config.yaml
norm_place: "peri"
rope_base: 10000.0
rope_fraction: 1.0
attn_scale: 0.177
init: "normal"
init_std_up: 0.12
lr_head: 0.0137
warmup_steps: 244
schedule: "wsd"
doc_mask: true
train_tokens: 102700000
Each number is 128 + 24 x the weight over its row's rms, rounded and kept within 0 to 255. Layers, rows and columns count from 0. Numbers have three digits each. The size before them is the row's rms in percent of the matrix's.

# gate: layer 9 MLP gate, 128x64, rms 0.163, rows 63-93, columns 0-63
# up: layer 9 MLP up, 128x64, rms 0.158, rows 63-93, columns 0-63
# down: layer 9 MLP down (transposed), 128x64, rms 0.127, rows 63-93, columns 0-63
gate63 098:146115153121109139114153111124156156090114088084146134152134118126119086140193110125123105150141149133137126113081152132108118145112115177116128108150123133117149154053115101156148133155148114
up63 096:110121199101084139104158145151129125132155126131168125145116144102091131104137147097104154116108090142111125148103149111115064122118120151106118112166128116138118074110133126145165102128140146
down63 088:143116119123175112127126102102122139117187142090120087163122128139127142106139116102138110106185168108121134122126138144158150091143101123128147138075120159117147173095132125165105136165109106
gate64 109:111077110118154106112118103144089124139127143106099144123135101134139138143118129113123147162122133158150126105092143170146108150113116164152112143104159166166121097097171148144098084123067129
up64 103:117108127102124135141086102102121141133150144129102154182148065088129116141119125091162098130131139127097116138106135111172136163141140092110055154114142107116131115109126122113107121091142120
down64 115:109143190153136146159150138118134125114121118130143111087097205138154075178115128164133137091121111136137134124149124146094131117127130154097163109141083134112146129119126152150145132145156140
gate65 095:095112123119152137067123093134123105167101102157106115158155145115114134139098148125157120139125103095101132141178099162125122159145162137105104157114082091141136100120111101115137151123115171
up65 097:079094134150157090092127120190136128127144134161081131153155109128134117136144124113115086108108147126107170120116132140101114072146132129108104144118143114127108075147130126122155100142106165
down65 096:124182164097108093149094128131109170084137091127139138143101147159099122113132115146122146145149125155128112161150080134114152159126117121152159135132167093179136145124133116172108125145151110
gate66 104:127128063130081092088121136183107106153158136141111139110113141114136097126132154124141144141115060154136168128108122101134155123143091129117159091136109087149106122115132129138116102127115151
up66 103:100122199119135127152098093132134124116116155144154125125144120138103143148149129143138090109128223083117105120112141094137107147134148121111124162124165117127126113151122126111138156166137157
down66 098:152116094142103094133095154124112095114172141152157110133121093101148116108095162115110125102133073142102159140118075128156112109121080135123111112161112101142106176132123123122085124119136120
gate67 094:116151106130156118150128071114109152159144108122118162133073150146131161132098104143110137091166120107125116132145138141131076137102126106139137120088131142155149103149124141177170141126168088
up67 095:089140141164125122090135107118061111095151088114140122138169131160087137126112128150115116143157102174152129157110137124137155113123156089125132130140118156130117116133118064143125128075126137
down67 101:148100096096142130141118149173170161120181137100158121148132055116158117095164111129137113122160101113146116107130144130119125166120071158140121145134121097129125120132123150145132144168137118
gate68 099:124075111133113149115087156114088158103161162132135116109139134112128127142109157096155134129140124125193126101092149172124128106110140145139132137125169077120126134137109133122142135059135145
up68 101:156121137130129134153094187141099108089140135064121150124137128135120109127138151125137121111108090123115124114096171158136118116122119151125129167173143071150104158120100098162115088119148134
down68 104:140141137124112082136122080135103185133114154163128113120134172169117093141179144111120128151103149131101136132174159127129100122101167126134121118174128179121118104115156107123125139152135103
gate69 094:130158145150147153117114148119173133121094130130119162151138114180110137133121148127147118165099085123144139111117150135133154112109140099132099142145203084163147108109144122160143093162154149
up69 096:114116155151137066097116141124133150089147077152117150139134142149116120101089125121134148113053143134142125105126128134145120125106104158150187130124150102123112130114148111126193115143125118
down69 101:170167121119140176168117136129118085142143155155136115119115103099162153132160114127092089157194112138132123148141114106093162132143140132123092131134115150130121144142121137142066102117127110
gate70 107:147112097173093089125115141120093127100106112125142109118140116125113150125142110160142079111116111159147128082104138148178126116146133177122117136156122108125118134112098080083125095087153151
up70 113:141121096126130124102094137101133109133160126130119138148145183131096143134120106123131129091157124108134155126135151085069126095137133154153133179132130190107160124101142183112107123112148104
down70 110:163129186187158137121138141143125153134146110107122101143161130131135113127149096148081089129128118122146134098110117130186104138111134098132110135148103105139117137149124065155127101144166155
gate71 109:133121122154107136123140105143102132100107132131155141159149136133084107143150104123125099118161117160117102160140102156121105101213108082113137125145098095118109144122126105151123117153190130
up71 099:115119082135122154103137112138118153141103121157097149128111177116097116179108126153133127149126117109154154076125110126153141131122132165065114104123157181142156118135145160150156125132103158
down71 105:151165160153156132173112145126120139136135115104159126153129087136172122119140103144125121120153091111114116185114156140138146128136116082160140146082141071136135155120107117173130129159161123
gate72 092:152124148130127133132096121160167125100118108119126142132102089123082130087150128154121151132097095146104145129156166148137111158127125173127134148136111110108139142116123178177125060158159111
up72 097:094140125101146124204165117114132138146124092135123147074131140138100159119119135157135137120133122092112078147129136148145105126114134131182156123104146104129108189111140123125151158155153120
down72 101:153131133150091123094121137164126162121140141165121137170128103159145103168109088132099127134112159141132167126100129150126149145100111094138131179116117146170142082155120155138076111132101134
gate73 095:118149139126100110131154152136123119150144174136155122115132146123110104131126122187101114139136126083111108124113111135127123047152096121116145136105072099128127108160092164151086141107137111
up73 098:173109099144135110158099124111114149118126179159144132138104140141101129143131089146133110094166138147199139136126088172142147127155128122111128110140118092089165106126118092151111114157109122
down73 095:133125112112160136117113159168128123109138106092142110146173106095166123115154132146136164151139085161089086128124144132115109114136126142143134125144132096139127181126117106181175109115137179
gate74 109:134163146153164092144122114140109109166156154167156099085171156103142138103131154118139106111134068165116141130130119144154115157139108116110102125136115117129137109116146145078128138069136141
up74 101:081104165140101141110092107129115113128108091114087154112101130161110112084110169142103106171128149139140116112125105116100148134138142106104134158137150148122149114124069127165144122176102139
down74 107:124129125143137143100138110132166137171094127196143098113102143164157124152158104113125146156112140152132155172124149115136122096148151115164121108082100128123136139140152164140113129067146115
gate75 109:148097131129087127119178086168079155107126163165111111132161134110133102198161114118118143107132126103139139144141115120113098143163158139149117118148156122112107139154115091121142161124125149
up75 105:118121118144125154163172130188081136134156166142136099126157126105160109141143138160124121135118130124115087119139116181131142136137133133147197092114118129132155133145100187154138148119116136
down75 098:164152158142157121141087133093157164085118117126125155129121080180164138120111171151098127139146172126164127117121148145126146101136148136118148124155140110114127143091115102179101108145132111
gate76 102:128166141088152110151124169167145131147125133138111081157147126128122147150136179086109169131165132143150133125133097170121102158122122129124155106170162109107107134133139103070119110113109143
up76 099:120116101109106135135146110097103130110127117124060133095117120077146126149094132084132095135111126102113116146131111101134138141149157134145082166150190101110106119130105139152107128091108162
down76 089:145108109153146151149155121116146171143140094125160122141111150186152127130134109174130154111092139124122160148126188126130103113132117138138148153119148133135118129087133138174124147134205139
gate77 112:152121111090132113130115134161109127149109117195115138145156080134113157170132137124096114121091147141151117128112091133185110110132158157162093144135135126103111148152133134128146184107103141
up77 111:129100124153133116145123151096155117095067129112097123169129111113136119108144155085123136127083130113148092097161078158145122124120121107087184123136146129146120146127132167118123137115080148
down77 113:130156173127105158151150084127118163124152153102166131112131135154127119160112142169161143101176148137135152116135156136094119134106092112181135124095094123146139107152134106180129141145134108
gate78 097:115157115127145118179139143144139148169117152087078123145124094152157144117122135077132115157099119110153150123116119116113090119153145160095118183149156149138136125111116168110150167129098149
up78 095:101086127120120170115098072109132119109122099125154123103135155115113083120102131180154102123112124116081129124132119119177168160129154075174123115129109126098137129137144106108147142145120126
down78 098:124129075072137128144193148134106143158126175114099129143123093118147131109139154087155143144099123105155142126104129123164106110129150104139185160112122142085126132130128160123123117142123156
gate79 091:080145170166151119145114138121116103138156144137119151092149157089137107158102153098118171136139114114110092153143119194114130126130103093110156122165118140111170145137129104113112115092117146
up79 092:144163080100123102120136148103150139128115124115160123130167126130145122139155129140102154124105116153141086164108148179115106084113120133177143090145129087143080107143141129126123122169134082
down79 091:118077142135104129116134119136100095098111176124117142097099131112111137098118140134137126139147077125121103098115090078137142160149121160109110155135134144118160151096084119093144129123095184
gate80 096:106128141191136070160112168108145082130078144089101160116127159159151136116099145093144136157137102131144138116131137120098111137098130128089155148139144151134167116139131140158122119104127121
up80 104:133125104144142118121098112080130121131109132098111147120102129132129133155112142088111135143095081141131169174150097133093141103121121114100066155127141142172145120075129169116119139131124082
down80 101:112149121118130146130155145173130210146140122139125115122121159146075106129122122150157115123129217153124107129121140175157123120128143125143156110104109119112122114140139102085128141112131128
gate81 107:174112161129105128141148135153141131113152163138155128119198129104177127140144147114128066121133095111124091113094149132141117106107144118113154138104176097157123162146111113119157148114143140
up81 100:091137129122115116126150134075106159096125132122101106122132150129099086119101133123097192123146154142174144137153114123141158143143143170129148120164135146105121113078144078125154104158118150
down81 104:150124146154103124116087129124137080146102151124149152128099096123114086122103152134113083140088100087114142083100092121117094116138108074148112150152144118130123127141153135104081100125116113
gate82 095:162127116179129146148117156126185135136128087110094124161114100163092085080106121135131150151102110124120086105114136110122128122109136110120097134164143112165136129098110167147093128120123099
up82 102:102157154120126082115116073143101121127118157090155118078137126122141151116143159123119129109158168103193114117132103120096120124121120138128155156099126148094129121082113082143158110145127133
down82 103:158096110143125161133123156094160058119123130169119115150126124071164109133123126083133129150099101127072144136119134127175140123110127126158094122163125122135098136125145150124096136131155099
gate83 106:122161154135199121149100155131176117167147145129165100114150109129117111117093130118146166151156128177139141117140117163121109145089114148133169142155107112105120120137139126144103106121131077
up83 104:115110123171151098095104144168148146141105113132138143129126144153092140082175074142115158154141199138114114127144148131115088123093120137107109110143143133128156131152140116119143095136170119
down83 106:136160128062102112146138107072120167121137140127120106115111114133135146159121121128124075144132103094122165114114112130149170128162141104157172107086106157143137147104132159123120151150133163
gate84 114:137096114126152135108131145129137090148131179142134090169104157134149133152147119074143110111104140113176148104095191103140111116109143113140135181142139093098142129104125117124144136099109147
up84 111:118141164134110124115086142135115130153090112173146141159150149141131140114125183126118180151170108167100126093157142129109115104128110174157107137139120100123129092125173098131111114124091115
down84 118:152141114150133105136169108150125129119104133151099172132122130081084142172118116141119111183077115092114162158129115094121142108168145144131118119097106158126111148154140134123084149144116157
gate85 101:123152124120125153096145122105116127155089123093096136136120134141171171126136122153133145132090083131086082100178167148115152138088111151161142142149145159150139154120143178139115130153131122
up85 108:102111126151117148171115100092131141179135112124099145114142150117080124119123117144136125141112145132112124160165108114120140123122146122147089202155137130118186093097131150159138137165116161
down85 089:123098155117127112128126149109126148133144153145156077119114162125115118175130120098144100165105144118139195153105118147148081147141118109090139090113084126155124128167118120074134109127121117
gate86 105:134129120172137158105119139106115179160135124112143146134115159144131131127122104116164159115150091192142116140127153100130101139101111119171098172125132133124164116059128147120145140120165141
up86 116:151129091162108117102119104092102156153123133135182119122133136150147108145132106134139114119122114130119074137164135130163097119121090100166112137115090123136163104078118133150153174120173147
down86 108:130132152118132130149155140161123117116121120109104133149139111138097124078132147145097117139111176098134181111117121150103170117180151147106153118135144118107104168178130128129093095158077129
gate87 109:135131137133116105142117147109149090062125156149104144125148113122149134112145126122073127115139101126161085100060154097151111153140086091141164147133166108145119139098122109133124109109111128
up87 108:154165128148121092114162148113164165121123172083135097106136090173125119134092128116084121089115135131148106120152078123143121154116110153104156144150176126108096137124156139112147145119111123
down87 109:137077119168175113128102146121145151121130109149098155119078152113109140104089147116135102177138159127110162117128107128137111141128122112167128132135156154077158156081121137125086104118124124
gate88 102:162092138114114123100110101153153069110111184128102097136160111135118170123109108124126130103108116180138115159123116103114123107115088148184152136155149114109128153130129137116130143147118173
up88 096:060149115138125108162139122132110146116171136134133137139116088103103096173174118120116119154186139087093122124112140136137097143149149114094115113089111156154108095109160116123136120128135106
down88 095:162145102143146162147149122110101131112138147117107142102086101115149160089100125074141120183127104139118140121078101147139102112122080107121137160152142160085136143120141121118111106113094147
gate89 092:106113099125118127151136175162125128132091139127101136137113172144157145132144131119105147162140113156125127098140145107142134103122115081127135189153171177107149138166134132110123120160066124
up89 100:149138131107178152106146070111135134149150125128134141090121117103114118144113108150147126102121144100116129129088143132085131164136136132135142086133089066122083108100107146143171147150144161
down89 098:147121085138108102132143123154128078106145160122144113159111079114175173122127106089138098147102093132109120102095133153146091113137124105149148132153175133147126122143138138119099103133086097
gate90 100:112117154092143126116165109124107164100154138169104110161165125108107094097144134104151115096111113149153079169163132176125136129100140102130110123125116153115122140118169087146114136150167119
up90 099:112119098145135125161145116132139124120119107138120119142197138143084147115105146106128130123183169120180087120152104147112133135138127145111104113134138060151136156128148079095129112147130102
down90 096:127107109109130103119164155145108124101105169141147124111111130113171133157128165158182134112088118170141152107132130118165093183137154123112129130149134187119152107139164132096121143130148137
gate91 106:110136058134145121049093134122128096145100125140148137096109137151152114122166115097147138153128137136181142131173159122131084115116108143146134127116132102134164117128141142135146096140102130
up91 111:175135170122096110149165119124123130118155145142124130166152133106092127154082116151140133107093090137051100132092113145141128106133129116120144131118121165097145154161148116124115151136151164
down91 096:114111093139138119081115140128127115128089109135151134140135067108160086087144145099129093119150126142195153104127142116137107084132094123110152123142144111133110116157101129170160142118096133
gate92 095:135134106163136136108073137130082133180116100177134161130155125139109102112175093162125099161134112114149125148128128105140124109177145152151145127164105108134143120108159121087119161122134143
up92 100:159137116095106102123187129139143122103142152146100112146105134115134151175144132157078099110136130132081115172127131144095116137103092073124136109100124147135169154146156143143121106149115152
down92 102:153136139151096154125104083131140111154130139090133166145173091089160096105145105110143143120162152107127117102136103122143149096147160173142165158136144142158092118147101132098123155104141119
gate93 103:130078093097132114150122089143104121148119146134073141095155107131165155131111143126113138143098136136143139127112109132121094093158118119188132132094150126121163138165112110112116116124098190
up93 107:109143144147117149121148082138116102105143133123149117172097163087151144117167122118148100120171136104094141124133166139153118153118133140110107138161149133126109167079151104105123180159142090
down93 101:119126097125104116121160176135130123101147147125150165156105068132185102096075093125131117105103082121115111112098126118151155127134123139158174127121098108124119148117126105152158134123105114